{
  "n_layer": 12,
  "d_model": 192,
  "n_head": 3,
  "n_kv_head": 3,
  "head_dim": 64,
  "d_mlp": 768,
  "vocab_size": 8192,
  "activation": "tanh_gelu",
  "norm": "layernorm",
  "norm_place": "pre",
  "norm_eps": 1e-05,
  "positions": "learned",
  "qk_norm": false,
  "attn_scale": 0.125,
  "bias": "all",
  "tie_embeddings": false,
  "parallel_block": false,
  "init": "normal",
  "init_std_qkv": 0.0361,
  "init_std_o": 0.00736,
  "init_std_up": 0.0361,
  "init_std_down": 0.00736,
  "init_out_by_depth": true,
  "optimizer": "soap_variant",
  "lr": 0.0054,
  "lr_mult_o": 0.855,
  "beta1": 0.95,
  "beta2": 0.99,
  "lr_head": 0.00552,
  "grad_clip": 0.5,
  "warmup_steps": 200,
  "schedule": "wsd",
  "decay_fraction": 0.456,
  "decay_shape": "linear",
  "final_lr_fraction": 0.1,
  "batch_tokens": [32768, 65536, 98304],
  "seq_len": 512,
  "doc_mask": false,
  "train_tokens": 131500000,
  "steps": 2062,
  "dataset": "wikipedia_en"
}
Each number is 128 + 32 x the weight over its row's rms, rounded and kept within 0 to 255. Layers, rows and columns count from 0. Numbers have three digits each. The size before them is the row's rms in percent of the matrix's.

# up: layer 3 MLP up, 768x192, rms 0.121, rows 362-378, columns 0-191
# down: layer 3 MLP down (transposed), 768x192, rms 0.113, rows 362-377, columns 0-191
up362 098:133111084135110119154179200089104094136114151152144138098130072112134146082115176097073109101152136137110141138173150075181132092150123104143139149120143100150117166055125177076132127130149127105139142162105171141151127097140091189197134128149109104150127142164143118084153090070115134136139108124158142117079133086167096135108081090128181110121126107168098117145105133133165139109208111065215097136124123122149127164147134129189101133105150187175113137057181125145092121101140060062114187175066112094122074125122130123121138199157084140152200141131132108115108085190159148175
down362 100:121170101084062128117114120172122126109167155108074165132125179103118113122087172128134065125112119098130129175120147099105171107220071125125113109120164128128111144147150150122157148122148138131100139159146083202143059087155135166134115124125145075101134136075171166131135127156144175189157100163124106169111134163151077127131173182150078143084125142109076079099132155158096100169082100125129208154142188067128137142118113181190122074123088169110201136145106109128121058111147145154183110111128163143126088089126193153154107115182130119123154119114166152101117122125178141047
up363 091:096121088148108133117118190097164126160159061081155130167164082145122134105156090122160129127108101139093128112135143134125083133132167102156156139135133143169170116151124164130153188159140179156119169129098069145133095164136167092211052089114201168124106164148146157133111091132131173107098107141084099090120092089074126161121121122110061137126197146144104142084162137165146091173131153038146129172139167168094145109102058108152124098087083162164085088126081162196100136179117126074068090121119125132111156108184163107137099153152098103152150083180133145128119112130104078142
down363 092:099146107151141145088182148185069172071146107095123128109126192112101149199125088135112085209099075076122107100131124165132148155143113108116165143115094115136124103210157156141111129123149110121103123100137196206114146052176085142139049172092122101057118114118147157172117140106117137068157062161093118128115144104079079127094103096118068129148140146128161120116145117164115122113090148098105153103155109090084142085161161136205122071124105146113135130138162128128120153142116074156108117161221145117111157120137160138169102097169126083134139100143107089115116160134062127142
up364 099:162132128179095085101111164118140168135117127148139144105117170157123146155123106148060127111137088144104143168136179140151148118127105188097201174146115087160133143118165099125074127167122192150066146121110090132120113157154072175139120145117108134134132124092136059157137196149169165120123096138152178069147140073179110139072079104092148136125133129186056091127120157157071112148112106108158092164097095175053146134133159103134112093129083180167113084078174142100089182118186067121167119110094081162139159092154167118179148117080132088130152103072086108148131118156133123177
down364 099:075089162165124119123146138110065128172082146130099169082166118115094128121138104179158100087111100179112054157183063123121087173122137108127091096181150121135041182150110163145147124145158110169129122162079105069099207087089095155124151145132092153116127119154116187153136129116123177117153137134086099091120081169176178134066131123094098129103106140099090138101115108143081085130164159143108119080172165121084064134103033143191121162111144124072116143161083172127120142127111108163122095144118074142122174105144112111091118086157090069128128135111156163144106138138137163095
up365 091:160095119158095141159168081151121110136139162126148150137165157159104072113154091105158141117125122123102105144099075127164125154105093136146161107039087111114196168109138147104126068155046113120064141126114141123121146107130150160104166117104181146111098163087126137149156187124078093091128157170124152172096136093154174081127176074149140107131145078099122134115082179173123101150189122139074103127158093170143137167112144113171176125202119160107117122168117130126087141084133095090083146135113118123116106144105212179176068145168162197119105127127124079188107118127110184061
down365 084:086137101103161156141151086166150127128188115167182110112109167113146127100140158110076110090095143160141117143104097138080116067127110160158086067145116121142189189158146073132087100106125063090074143119103162197105146100168174128128108114111090117206093136096148112079163115137212112128108108183086103103153147066157129098153134087144085153144086111047126082119139107123152166165158182158176157170106188091155132151161104190120114121106095123156182169137110125162157165140105138139116102144148105165147100128093083157152112173120105085146067126190152116125119092112146113134
up366 097:139139160121088180044173117081110092132138049155102079092115156122124208127143122092099136147154173120160048111150170160115110057148102088144076173146152110177124147109121086084132129105120128122143199083106133121094149155201151125109161108138083157152154165133089162107151151156165109146144143174053102146195147136096134097145083117160088136072070108124170139118163143102093147154099138143115132177075051117149081147069126102128174077105145110080136110132091123176096113092099146111101145130130167142132125121165136117171156102127110127102146123122117084192140090166140111155
down366 097:203135078166077108111186131091144088145136127179125138167120121143120153120058069171158081144105169136131092134176145124116141115159162076099143103121126096124143181149085122116176114089172124124106087086184152102163158084141107166117206095129064062164117190113172171134115157145105128110080079226135067086154115124123139175146099078145099106110177097150104131143124119117128117138105191136100132095171114161146089157141086122111090094088102085078134106121218159133109106092077112108073107111118153113113108169142112113169153126133113081118120140131123118114135098191119130133
up367 096:097155141121049149113138075100118228055156176176175164097132195173137116149136174094128190121141123242140095152070110145119170110133119141118115138110089157149059106150093097145123079105160109131142112189128106135184149112122132073061121154107145164126123124164100172143081152123146093102131132092138131161142115121125140087153130157136080105121116134102114093116101141103101117151102148136174130077130153140152073135174032157134177149115176135100114137129121109146158116142103063144128103116119183119138149164133099140095137103147127123106148141174111168051123205104158114153
down367 088:152035077157074107095081154075159148147199177136086168136124053137154075115120181113117162125147076122128128138132078119173149110089146125210094124172139160052077120140157189163148118138152108187096141153125167088128130165140112125137195143175077157128098146129163156095113124157103123143157141115092119115184089158106115097107139134146113112109150081107111149184122121136181180113140175089145194138140126150111153158136152191128157135175110123113117117149124151132129193114107095170178112180148142101105131100140167148116122107136100171129090091157126154113095193066115173154
up368 106:126126185155168168083137142100112112173128115098138104126115139176154122087139127162142137108144094123086179134165144160090112126113164174156148104106078180101113176111151108149121136064152129104155166059139109124118106137136185199134114092156095083136202091132119120133064110091079129082084071115073120142164191117122119103108087082155146126099089113125139098145114155069116143098133102118127132088146151190094131127069136166164111145124122125186112038088141097083195156102172128079123124167015099155101129151159127112108174163139077145133103141163163100133090146137143146166
down368 096:064150113131109137137097124113065091130147153122093167147086157076067111111159151119080059145121127154140098144077133150124145104132084122109086087139153126115135109159117099133107070168149146096143152169144112080109182162098117109164157207176158103138065136159137110128131121074139140143116145121136089158133155117168085151133136110162136086136229093158140125109099138159088088132107111115140114132077056155142120127188046127082097122087130183071077165117139132162107153138067128156125090141189083099118068130116086100104083155183181121125159089120166199104115149139087126135
up369 104:107156127104114139128127189148115124087094102147133104092130208142146114128194079170107070102141193121034113104139109171165067140143115146059149160122087086136113147137123176125130137133133125111153155182134065172035144094148180091165146141098209194158131137146146214121096100088096098142089118190141138134117196095128117154158085156137096156107170135136126080078147136101131140104169123148122134108161124147143140125100140176152060155155117164136110156121164126116122137174113155100141142123124146091133135079108136113130102136154168120149107107053117103165097152073098088085
down369 101:142088166135152143169106096118113122157091134094130167091111104107114153090125188076169191179104121166072121157089081119198106158075122149201103090131128122140168137086156109157118153089157139090110140144138171170117197085061078128109217120137150149111095091103153147135123120132143144110210113092131118068100136127163072114137185129096159103173149132124119100110225128124108118150152155129155136094100172140177078147159088101139096133157122120181093161076140179116157139117156102153162136113158132120102108075140149096135155103109103085084171100175094145128132086137121190127
up370 093:135123124163160121114093115096098146087133086145186139123136077159162128110123121154124141096127183134137138140167120099089116178106157100073165115115156115138145133085096131160180134190070192048085131113154093135101133106086148118134092086100131169099100153103197126159143130091102132180124143106093135109185111180169206174162173117094140138116155104140146074113116083118147094160163044158096137161198118117090150105057130159085105211147137157133145172152185112137123186094096148131118142075098069114124094094142161141126124128113150125116124067177140066093104106099122145126
down370 105:056072107134113090155105110126134103137070062189106117094127170132041138123113149115077097148153164058122128104138172164123143145188082098141150168156203184124043063151128177167119094145106135142112112127154130177171141146116126098137166122096102137104183145115163091139199106133196094185136155093120120144152136155113158151169145085128121090133121142156157139159139103128130128154076079110135150133091133068177104146147124119185141084140121086130139044157100171107143118150101147104076133190128136129149113131084186127157133151126186126132105149114112096167111127103188144132
up371 081:115106145097156103150188096141094092107171160191132047144118125141099141126123113149120177172167162109141104134168160140152088135102150142143128091157178145103122142120081131130143089122079085137130083104098118116157127157094127115182155119186167099139196139164109082117144166151171108085137099144083194217102149151126166153127092169161121167097093106112102086112168110106150107152126104135194118143081120108189062089127129092121121118152145163080149183092153138123081114143086130104138129168156176113130060198104213126082143099098094138114115087142134094120149153132076177072
down371 082:129092181168194106063137097096140132074151151222191128087146151106112128138106138138080136109122098139078095065100125149140130149079130156124076135170084136146132172141082150166164100138099111129176140117068160111134177131116151113094155128136141105190144132114120230114126083159166118168088094142158116165131101153099142075115162155129148061138171136096120133134102141152107116164127146106159112109108081148142082144085189110183148111077120155160126190100086134139160071160079140043162134185116109185122122100142141088119106156135087128127158150140136079124132179120076129110
up372 111:161165154167172143145094142102121117112146061114111071173115120116111109165135091133118146118165184094125151122091165164115200128135111139123123148132076169134164119121120164098124129088150134123139128106142139181122136148174144143125210132064165068052171047146158108136122172160126107116132138104131179118145088061168067049124081146125169106159161108123115080120132106092152135159049186078125132101173104159128086138149093119115162139118126177165113167122170101130134165121117111146092067111120141073099158155159127072173142163154155137173076112138178062135119130088131175105
down372 103:098089119100097103098095145109098134133130092165068140124081060101171147143132173090107086129134102151121089141160098094148115139161107117140089130181159040107083127116137129105131123064092130168190172157158119046149098129169143097160109146096081121117114164146156076064146162100137143121156161070113133128120142145131205172165162156100119132081109098129201104161103176135131139075173086175074153152147111131148186111125132195129092122104085119112090128174165160176119131118138129174153187109118075184141115096109146143129131127103086119140135156109091163108145162091098209106
up373 109:121072071131126143144080155140146139163139061077122190130135172114167128160130148205139160149186134133106107134123117162103137133124151122100096134104162150055097124128129123073131079115083114146178100124134109077134143128178191069115118083172135130123105161118090167130121135158131170154183110136104131114109064104143165160101125113105158094102108130157140172188164123207104100087086153103129157060137068120159165164081114105107134130163087146100175107215127154129135155159155116174087107110127109149161093127160145047082142132120144190078116136098106170158122133182074121092
down373 110:094154138096100138133220117128127067108133139091149147096115097169113096140077116129089102118091084128104167129131131159124167163122132121158153148144070150089162151105165123186118169150138182172175098144165093180141140078186117093152138120171122132155184138103111133094074096153169060066115089177107094181115144209090117094150098148129093130130143148181119108114172156105096154161141085190094079162173163140124158072168147049152118125113184100143111134078157052112127136115107189108125116149126128095166135091087121171117108123104143149203163142134103111110138105141116132095
up374 091:127145153093089173055153116073119181078163142091087147131115150174124159148094161095076112176148135095103119106106155119152144142072150187088155115158165136158098108044171152204120153198102115104111052162097112144132125122156121122187145137149166120109137108126174076077126221081059111140107167113133099126117163079128137085142142119131116180105139156220117140158099157185159125147077132122117121102136121126078166130185134084131118143103057119103112093123123132106116140139166079157144116147116166131165106122184152132099132090077114109164140091119086113145131101099157144150
down374 095:121089131128129141106130129131158128210147126153165127163171126168193087133135105154102143129097150079139151138147138139176185123080101097123160111153122152133134169152166111141141179160124121151199089167110122151122132136117155124159117175165113106127149118119119152129102185104101137187139150111080156137156175169181143153173115135152182116090204103115104121173151116138132151131202145187107114064137106137152099069169080042168161140130150133105063073116147162119136066145146111191122151134178109147083126142155174109069133095180150138128077164143097220173141136075126106156
up375 105:088105105122130121131143136160092129149119132165166142094129142095126143114187147157110113178083088121138216119208167183036111172119044117130195158079086091107136115097106087150158160101093130108124126106112106178132179120182087158122107102120138116120086108165102052115136141128157125143062145125108082175117138174125194104126132064075151178174146126112148148100124112133121124173101092101195090128125180125144102115118146111154152161137160095207122081111133144135157104152087132103113123123116089156172151144117099205114131195148129146130147119102110175103169135164080125109
down375 098:110180146117096073165160124200075141164123050156145135083079115161158183107118158088185127124117137131171129153113151113104136100140204134138111156066183134158131131105060149105111131108088131156172096122091109078114113180100134149124124148075138127081086116135114127152129135080144123075127106134152085146091174064106110095076110165137109114115142209120097091083079164082116192116121109183145127136067125096101141134112149120116110126108138125138122170168180114103142116121144099114109116185089182112156091130172156160169105093069103159097107116137085156130177146133173098043
up376 096:136094125126119155122172132129136137167106152138183130118094095116097088111151188188106095142124085108130141106120131106103085192111148201170130142037124115138099172124077167150147110160087098085074106133138164126134138109154208078144146124128178203200121190126099125085155103100153135159154075152085038131102093147149131101109143122163181194127103158099110145127124118086178138106131112157149127136129047133151123121143134145174112103116145159103082145111130130165127094092132070117156183089117123171078104131151136154150152205160158100143126162139133069187147080155115145126
down376 091:123083071168118149155075128130164115114175061112080153088105129087090139088150128175068134119107092144144162130105131145126124103181152116075152134128110129145117138130125103186183131119151113144119087060084114125144159140181105158100104149193104108111119057101116171134095123155168097174127118125186062097123139129107108147109125163121077103147184101170086111116163066120117057129144126118118071106143122122100144128147204153121130099152076121193063114140121074164121089156099148127096139196079154121187093121140146170139059139175173151158085080108155146088115129156114142083
up377 103:173138117176146082104125146203121142116122069140109128146101125131151153128099135091135081131110116129100165141120171120128115163144132139089156092144101141148045120131098112109179120108119123078172142137159168124099100085164082079100136138136145089158092185102130113175093075097126074163152167132104097105104042158149151118161133080129078093153139171158127143095174124157131166162115115147124214172144100133118168123084143131127162218100117105121144154109155096141173108110113138171170152162128180135135124172203133165053146150168096220080141042115126115088142134151126136143
down377 098:055188118164117172116146090144142162210155169100143140119104114161138061182119118110189150098096133156128118114153107173191137158116116102099125155145159076120106189133084141111115154120124122093124134122181139168178123118149172125174139133099123110105099107135148150121175088110108126103097180105128140128144111091098089154102124187118163073103117170104183089115146204184151090111106120118128118080127172150102152122136109103113158121106117139176145124104122041153095066069154185091115195144101069170113082128118144108148165168117133130138128157097157108104123210189175123073
up378 094:123139090156151129131130144091162144076135119091167133147180140133128168147118071154117078037119158095104075111085119129132054123107151107139140108103135146201174113074133123149102124083103162191105117172117055149083118172127062077077154113130153164143137170141102136085111157078128081143121164204100135172171142100083100177153144124149066155156121114157089111086131132077131148150065103171127122083171117155167189119119145147134126104117105113094143057063161166184119143160100128063098138114077144127160143128119131149121106143130162150148121136180151113175123101157105177116